Each number is 50 + 12 x the weight over its row's rms, rounded and kept within 0 to 99. Layers, rows and columns count from 0. The size before them is the row's rms in percent of the matrix's.

# layer 6 MLP up, 2048x512, rms 0.0452, rows 577-602, columns 0-63
105:41 51 66 37 58 44 49 51 54 37 35 54 63 64 47 41 30 65 44 62 54 71 56 56 65 41 62 61 61 69 41 59 52 56 44 42 56 55 52 47 45 69 55 58 43 54 71 55 45 39 51 33 50 26 58 29 44 42 56 52 55 76 54 58
102:33 58 65 64 41 62 57 13 49 49 60 65 60 57 29 11 58 55 58 60 40 53 38 61 43 53 17 57 18 53 43 46 39 30 70 40 69 47 58 60 52 63 48 53 37 47 47 50 63 44 46 39 60 48 57 38 51 39 58 29 66 46 34 58
092:36 66 30 39 48 38 49 52 52 45 65 56 70 49 31 50 70 45 39 34 67 70 40 46 63 49 43 59 42 60 56 31 51 55 49 50 24 55 56 64 54 35 58 56 38 46 66 16 54 54 37 49 62 50 58 44 56 24 53 30 42 55 84 35
097:67 51 50 37 50 40 34 60 48 16 32 47 54 35 77 34 62 48 55 23 56 59 59 32 40 53 71 66 75 49 52 47 25 53 59 65 58 56 28 40 71 42 50 57 58 39 43 49 40 22 51 47 54 51 37 65 58 33 40 37 53 83 59 62
106:59 46 45 43 60 52 31 68 61 40 29 52 65 54 58 46 54 51 56 52 42 49 61 51 56 50 66 59 42 53 40 38 46 45 30 50 44 33 34 59 48 47 63 44 60 47 69 52 44 62 51 45 56 36 67 64 61 53 39 28 56 41 59 40
100:25 36 51 52 59 42 31 17 68 41 59 51 51 24 61 28 59 58 31 62 42 48 36 72 64 63 67 51 66 49 38 43 38 53 55 43 51 54 67 75 65 35 41 67 30 47 69 62 53 58 47 45 68 34 45 36 54 46 59 56 80 36 46 60
103:44 64 58 57 29 50 55 53 47 58 36 57 63 35 41 64 55 44 34 63 63 49 37 61 66 42 59 76 66 50 53 51 59 54 60 69 53 39 50 58 40 40 53 36 70 53 32 63 23 49 52 38 54 58 49 63 54 69 65 58 44 51 43 77
110:27 43 40 41 54 34 40 54 48 68 58 40 55 38 54 53 54 34 61 54 63 63 58 80 28 78 47 65 29 48 54 58 24 48 71 47 56 45 65 37 54 48 50 67 67 44 60 46 51 45 52 66 60 35 25 73 56 51 54 57 27 49 56 58
094:60 56 51 58 68 51 46 60 46 29 52 48 37 51 64 37 48 55 59 59 37 50 58 52 52 51 70 60 54 35 36 41 67 51 54 67 38 34 53 70 70 60 33 60 33 63 74 38 45 42 50 41 50 38 34 46 28 36 40 72 51 46 52 44
106:76 67 60 29 65 21 35 41 37 69 24 50 69 49 21 50 73 40 39 55 67 61 49 57 56 62 50 66 34 50 75 58 49 39 53 49 29 61 46 62 48 37 52 55 53 45 62 37 46 48 50 66 68 67 66 30 53 51 66 42 31 55 47 40
103:46 51 75 30 37 48 53 61 67 57 57 57 56 50 57 34 52 49 60 46 43 43 57 57 50 49 56 55 62 40 63 61 49 42 48 59 73 75 58 55 58 43 59 65 46 52 82 59 39 62 35 50 42 41 58 33 64 51 50 24 63 48 56 60
098:37 78 55 46 53 49 43 47 42 52 47 49 48 66 23 48 59 55 60 50 59 31 51 53 53 47 59 54 56 53 34 40 55 57 51 59 32 47 52 49 43 62 60 60 51 68 40 52 62 49 51 34 57 44 59 55 49 65 69 47 37 67 50 66
104:56 76 52 31 46 50 52 59 58 64 55 63 74 33 56 46 56 48 55 64 63 43 46 71 48 43 55 56 38 36 55 73 45 55 54 40 51 53 40 69 38 35 42 50 65 54 42 47 47 50 60 43 58 65 66 46 58 52 62 42 52 61 48 39
106:59 50 39 39 57 20 56 54 37 28 46 30 81 67 45 41 49 50 45 55 63 57 57 51 45 38 49 63 32 60 59 55 35 48 41 53 35 51 57 34 51 57 42 50 50 44 46 29 23 39 25 45 29 61 44 44 60 58 50 46 29 43 50 49
098:57 43 78 60 47 41 49 51 66 19 55 38 52 46 40 43 52 52 38 41 48 33 61 52 44 47 54 66 51 51 34 68 57 60 68 55 62 63 59 60 27 50 56 49 48 53 48 51 42 40 52 57 46 48 40 49 55 42 65 32 31 57 25 53
103:37 38 55 46 58 60 44 42 51 45 35 64 60 16 29 54 41 34 38 66 37 60 49 65 51 58 66 51 65 57 53 46 43 57 30 50 45 42 70 64 65 54 60 42 46 30 46 34 61 38 31 68 75 64 53 39 39 47 48 33 75 55 37 51
100:26 43 51 48 71 34 37 40 29 38 27 59 63 32 62 57 52 48 29 41 49 31 54 78 61 52 39 41 42 34 62 44 38 47 64 53 31 40 48 43 42 47 45 73 50 41 41 37 31 41 37 56 71 46 63 38 27 46 63 30 42 64 32 46
105:67 54 50 50 71 63 39 31 36 46 61 44 63 48 27 42 63 46 28 50 48 54 43 37 52 55 44 68 61 86 52 46 56 37 39 44 44 31 49 59 60 68 53 53 11 57 64 47 47 58 51 60 60 34 60 52 58 19 56 37 43 49 46 50
092:35 58 54 42 49 70 48 49 47 61 43 57 53 35 30 45 59 47 27 65 48 44 52 50 44 57 49 47 35 42 72 39 39 53 67 65 32 27 69 45 51 56 41 50 40 63 74 51 37 34 18 82 72 49 81 38 52 57 58 64 55 34 46 45
099:57 66 57 32 49 39 49 64 40 48 46 65 71 11 55 51 32 33 59 48 38 52 25 48 60 35 56 70 36 46 36 58 56 56 67 51 45 55 40 31 52 37 60 51 60 42 54 49 44 55 26 25 54 50 56 43 64 29 73 52 38 35 20 48
097:33 42 58 48 50 38 40 65 61 22 35 50 58 42 62 64 63 46 47 52 55 61 31 52 85 76 47 48 46 65 31 72 53 49 43 52 48 60 40 33 32 41 53 66 41 50 27 42 32 41 27 54 47 52 43 41 56 35 38 58 45 45 61 50
101:36 25 40 33 61 64 21 45 60 47 42 44 77 22 44 55 22 68 41 53 40 68 72 37 64 47 56 58 66 32 48 45 52 55 50 45 61 49 62 66 54 37 42 50 58 41 56 70 60 42 39 43 51 51 51 14 41 55 61 63 33 29 40 26
104:39 51 62 30 58 63 50 43 37 40 66 51 49 45 47 44 53 58 60 52 57 80 39 34 79 53 58 62 66 60 51 47 57 45 57 56 31 44 42 57 37 48 46 43 50 41 45 41 41 19 62 28 49 56 55 65 31 27 74 28 53 57 40 42
101:41 58 39 59 36 56 38 40 49 72 47 28 35 49 25 46 51 30 45 41 48 59 39 37 53 58 48 60 45 48 74 43 54 28 64 43 44 57 61 37 45 46 48 70 49 42 70 45 38 24 42 59 58 36 65 80 31 41 52 43 51 35 46 36
097:39 64 43 42 62 35 49 60 47 55 72 48 32 57 53 46 54 50 49 39 71 37 55 64 23 56 52 31 47 16 52 57 52 36 41 43 34 53 55 60 72 62 48 42 42 63 40 37 53 48 45 51 48 50 45 61 42 29 62 57 36 49 11 70
099:25 62 57 41 38 41 47 52 47 14 50 59 34 35 55 45 39 46 62 56 34 65 55 63 48 62 49 64 19 60 30 30 70 59 55 37 43 57 44 53 51 59 60 85 47 49 48 27 51 54 60 77 58 65 66 57 54 28 49 35 49 38 43 50
# layer 6 MLP down (transposed), 2048x512, rms 0.0286, rows 577-601, columns 0-63
106:40 42 31 38 82 46 53 48 47 53 46 29 39 60 34 64 43 57 50 64 45 45 39 50 51 51 69 49 55 61 54 66 43 43 41 48 57 50 55 66 41 37 50 64 62 65 81 43 34 34 47 54 49 39 56 52 64 59 22 81 37 31 69 35
109:64 55 53 60 72 47 34 52 61 67 49 37 57 60 44 35 37 39 42 59 78 55 39 54 45 60 29 55 52 60 40 59 50 53 63 56 65 49 51 50 60 63 38 49 29 52 56 41 53 55 59 49 48 30 41 33 54 58 54 48 43 52 48 45
095:54 52 27 46 47 54 22 65 63 43 34 56 51 56 54 69 43 36 48 53 75 52 23 31 25 48 42 49 51 55 35 27 65 56 45 45 68 68 48 50 41 41 56 53 60 35 61 65 49 50 42 68 63 44 59 29 46 49 38 58 46 35 56 49
096:58 51 62 50 28 65 33 32 44 61 45 54 44 50 43 56 43 61 58 32 44 51 53 39 35 57 61 49 29 65 41 58 41 50 65 44 50 58 59 69 70 58 40 38 54 48 67 45 33 73 60 41 74 48 50 67 64 14 67 62 51 46 58 43
107:51 54 54 50 51 61 56 59 47 37 24 38 47 42 37 34 65 33 51 45 47 43 43 45 42 59 49 51 44 51 21 72 52 36 39 54 32 47 65 47 75 35 39 55 46 44 41 48 35 64 29 41 36 40 54 47 35 59 53 75 49 56 42 57
097:46 82 55 61 73 47 63 26 40 61 45 39 65 38 40 60 56 62 36 51 46 30 37 61 51 52 54 62 63 68 54 53 56 50 44 31 73 54 46 28 63 64 63 66 42 63 45 54 48 42 59 53 43 52 56 62 56 27 52 33 37 44 55 35
107:53 77 66 57 21 47 57 52 52 33 57 59 44 46 61 66 42 52 37 51 48 50 20 43 61 38 55 38 49 62 55 39 40 74 45 57 63 43 45 44 52 31 60 21 64 46 59 52 66 64 52 56 38 44 42 55 53 47 46 54 52 70 55 65
111:59 26 39 35 48 59 73 60 68 52 44 49 79 49 76 55 49 42 68 68 50 48 57 55 48 61 52 38 49 35 46 69 45 63 56 31 56 47 56 56 55 40 64 55 54 51 64 39 46 41 42 56 39 43 54 48 39 41 46 77 35 25 71 47
096:53 58 43 75 40 51 55 52 60 42 35 60 44 57 36 41 70 49 78 58 54 44 47 35 45 24 48 43 53 51 45 67 58 35 48 51 53 47 51 57 41 49 27 45 60 51 49 67 68 39 52 44 50 41 55 51 35 70 62 73 43 64 54 61
116:47 34 48 44 43 54 36 60 42 58 53 57 53 51 31 72 76 51 49 54 54 45 54 37 86 43 49 59 79 64 51 57 50 66 59 54 39 30 63 50 59 57 43 34 65 33 55 29 52 32 47 46 46 36 49 49 60 40 49 46 60 52 46 56
101:58 39 47 44 45 66 86 41 68 58 41 56 59 60 42 48 53 50 40 42 31 31 51 58 47 56 39 72 54 48 30 31 53 44 36 58 37 37 47 57 70 48 53 67 36 49 38 57 56 62 62 60 43 50 55 62 66 58 59 52 50 41 41 28
099:60 41 57 65 57 57 41 55 65 15 44 52 67 53 48 73 47 65 50 43 53 62 39 53 40 33 24 66 58 50 56 27 59 44 50 48 29 49 52 68 38 52 68 48 37 51 61 29 40 66 39 22 55 44 50 55 56 49 33 37 50 44 67 60
107:59 41 47 46 61 72 38 44 49 26 22 56 46 39 29 44 65 75 28 51 50 50 49 36 39 52 49 24 56 56 62 37 49 40 66 58 64 56 69 52 49 51 40 45 55 66 53 57 41 65 51 45 46 48 77 37 63 53 74 58 68 46 38 50
105:58 66 39 69 36 39 48 54 46 59 46 46 42 63 24 51 62 51 54 67 56 41 60 33 57 45 68 39 58 31 56 58 36 49 53 44 54 51 32 35 52 36 45 54 41 62 29 56 44 51 56 57 47 31 61 33 31 32 39 50 41 77 75 37
098:47 19 40 65 63 49 43 58 22 48 49 50 38 22 50 68 51 42 50 45 40 64 51 70 49 54 42 37 61 37 32 52 66 69 49 56 30 52 56 48 58 40 29 49 45 53 51 59 59 27 12 52 57 57 53 59 33 45 68 44 44 36 57 73
102:45 41 48 61 56 49 67 48 28 32 30 52 59 68 39 25 58 40 53 30 56 36 47 34 43 62 60 47 50 78 52 36 39 51 49 49 35 54 63 54 45 44 60 44 45 39 63 54 65 32 56 54 44 57 39 52 49 62 50 52 38 42 74 40
094:45 59 50 62 29 54 51 47 47 47 56 55 43 58 53 41 56 63 51 72 57 38 51 39 28 53 19 47 75 68 44 54 57 49 55 44 30 40 48 46 36 65 60 59 56 73 79 39 83 49 56 48 67 29 45 49 44 50 33 58 57 51 67 57
106:39 55 28 53 40 17 40 49 41 63 51 58 48 46 40 55 48 78 66 56 42 57 52 40 37 53 62 55 45 58 34 68 46 64 45 55 44 58 41 53 56 61 51 36 43 15 63 46 58 48 52 41 35 43 47 39 56 61 56 60 78 45 54 57
090:55 43 52 52 56 30 31 33 47 18 59 48 75 60 44 44 49 55 41 28 48 39 52 58 60 48 35 52 45 61 55 34 47 59 38 53 50 48 54 49 66 41 63 56 18 43 62 49 40 73 55 53 44 61 32 59 75 58 54 50 47 76 50 26
093:53 36 45 54 25 36 48 46 32 43 63 58 50 60 57 66 66 37 46 56 72 46 71 52 66 44 58 37 40 58 56 28 49 57 42 63 67 57 53 64 29 36 68 39 67 31 60 56 47 45 59 32 36 43 46 57 72 51 71 37 38 40 65 83
099:76 66 58 45 44 74 51 57 58 55 30 53 42 36 30 51 45 55 51 59 42 54 42 50 46 44 50 84 79 57 48 52 62 43 66 62 25 43 76 53 54 48 65 38 51 67 51 42 56 49 52 36 49 70 40 69 52 53 75 43 68 63 55 51
101:28 65 40 64 41 44 47 50 51 34 38 29 42 54 43 43 45 59 45 73 58 57 58 34 45 43 57 61 50 51 58 49 66 47 80 41 48 43 38 49 48 55 60 58 46 46 45 68 58 46 70 44 59 62 44 65 52 54 48 52 67 41 49 64
106:52 51 51 42 37 41 45 45 46 30 66 40 44 63 39 44 29 63 53 50 58 31 56 42 37 57 74 52 42 41 37 56 35 69 54 53 35 73 49 28 42 42 47 68 42 60 33 71 60 24 55 52 44 61 55 47 37 32 59 79 38 59 64 33
101:42 43 76 37 75 47 57 61 41 60 54 55 32 66 56 31 54 36 51 42 49 36 63 46 35 82 38 58 74 37 56 59 58 43 46 47 33 68 57 59 45 37 63 65 53 43 52 41 54 52 53 73 54 62 45 42 76 56 49 36 66 57 38 51
100:52 57 46 21 73 44 47 29 43 53 32 63 53 62 64 52 48 56 63 39 16 45 52 42 40 45 51 46 59 46 40 47 53 51 59 65 41 27 29 48 49 60 50 49 40 68 73 52 55 56 35 33 48 34 41 48 40 51 53 48 37 49 73 41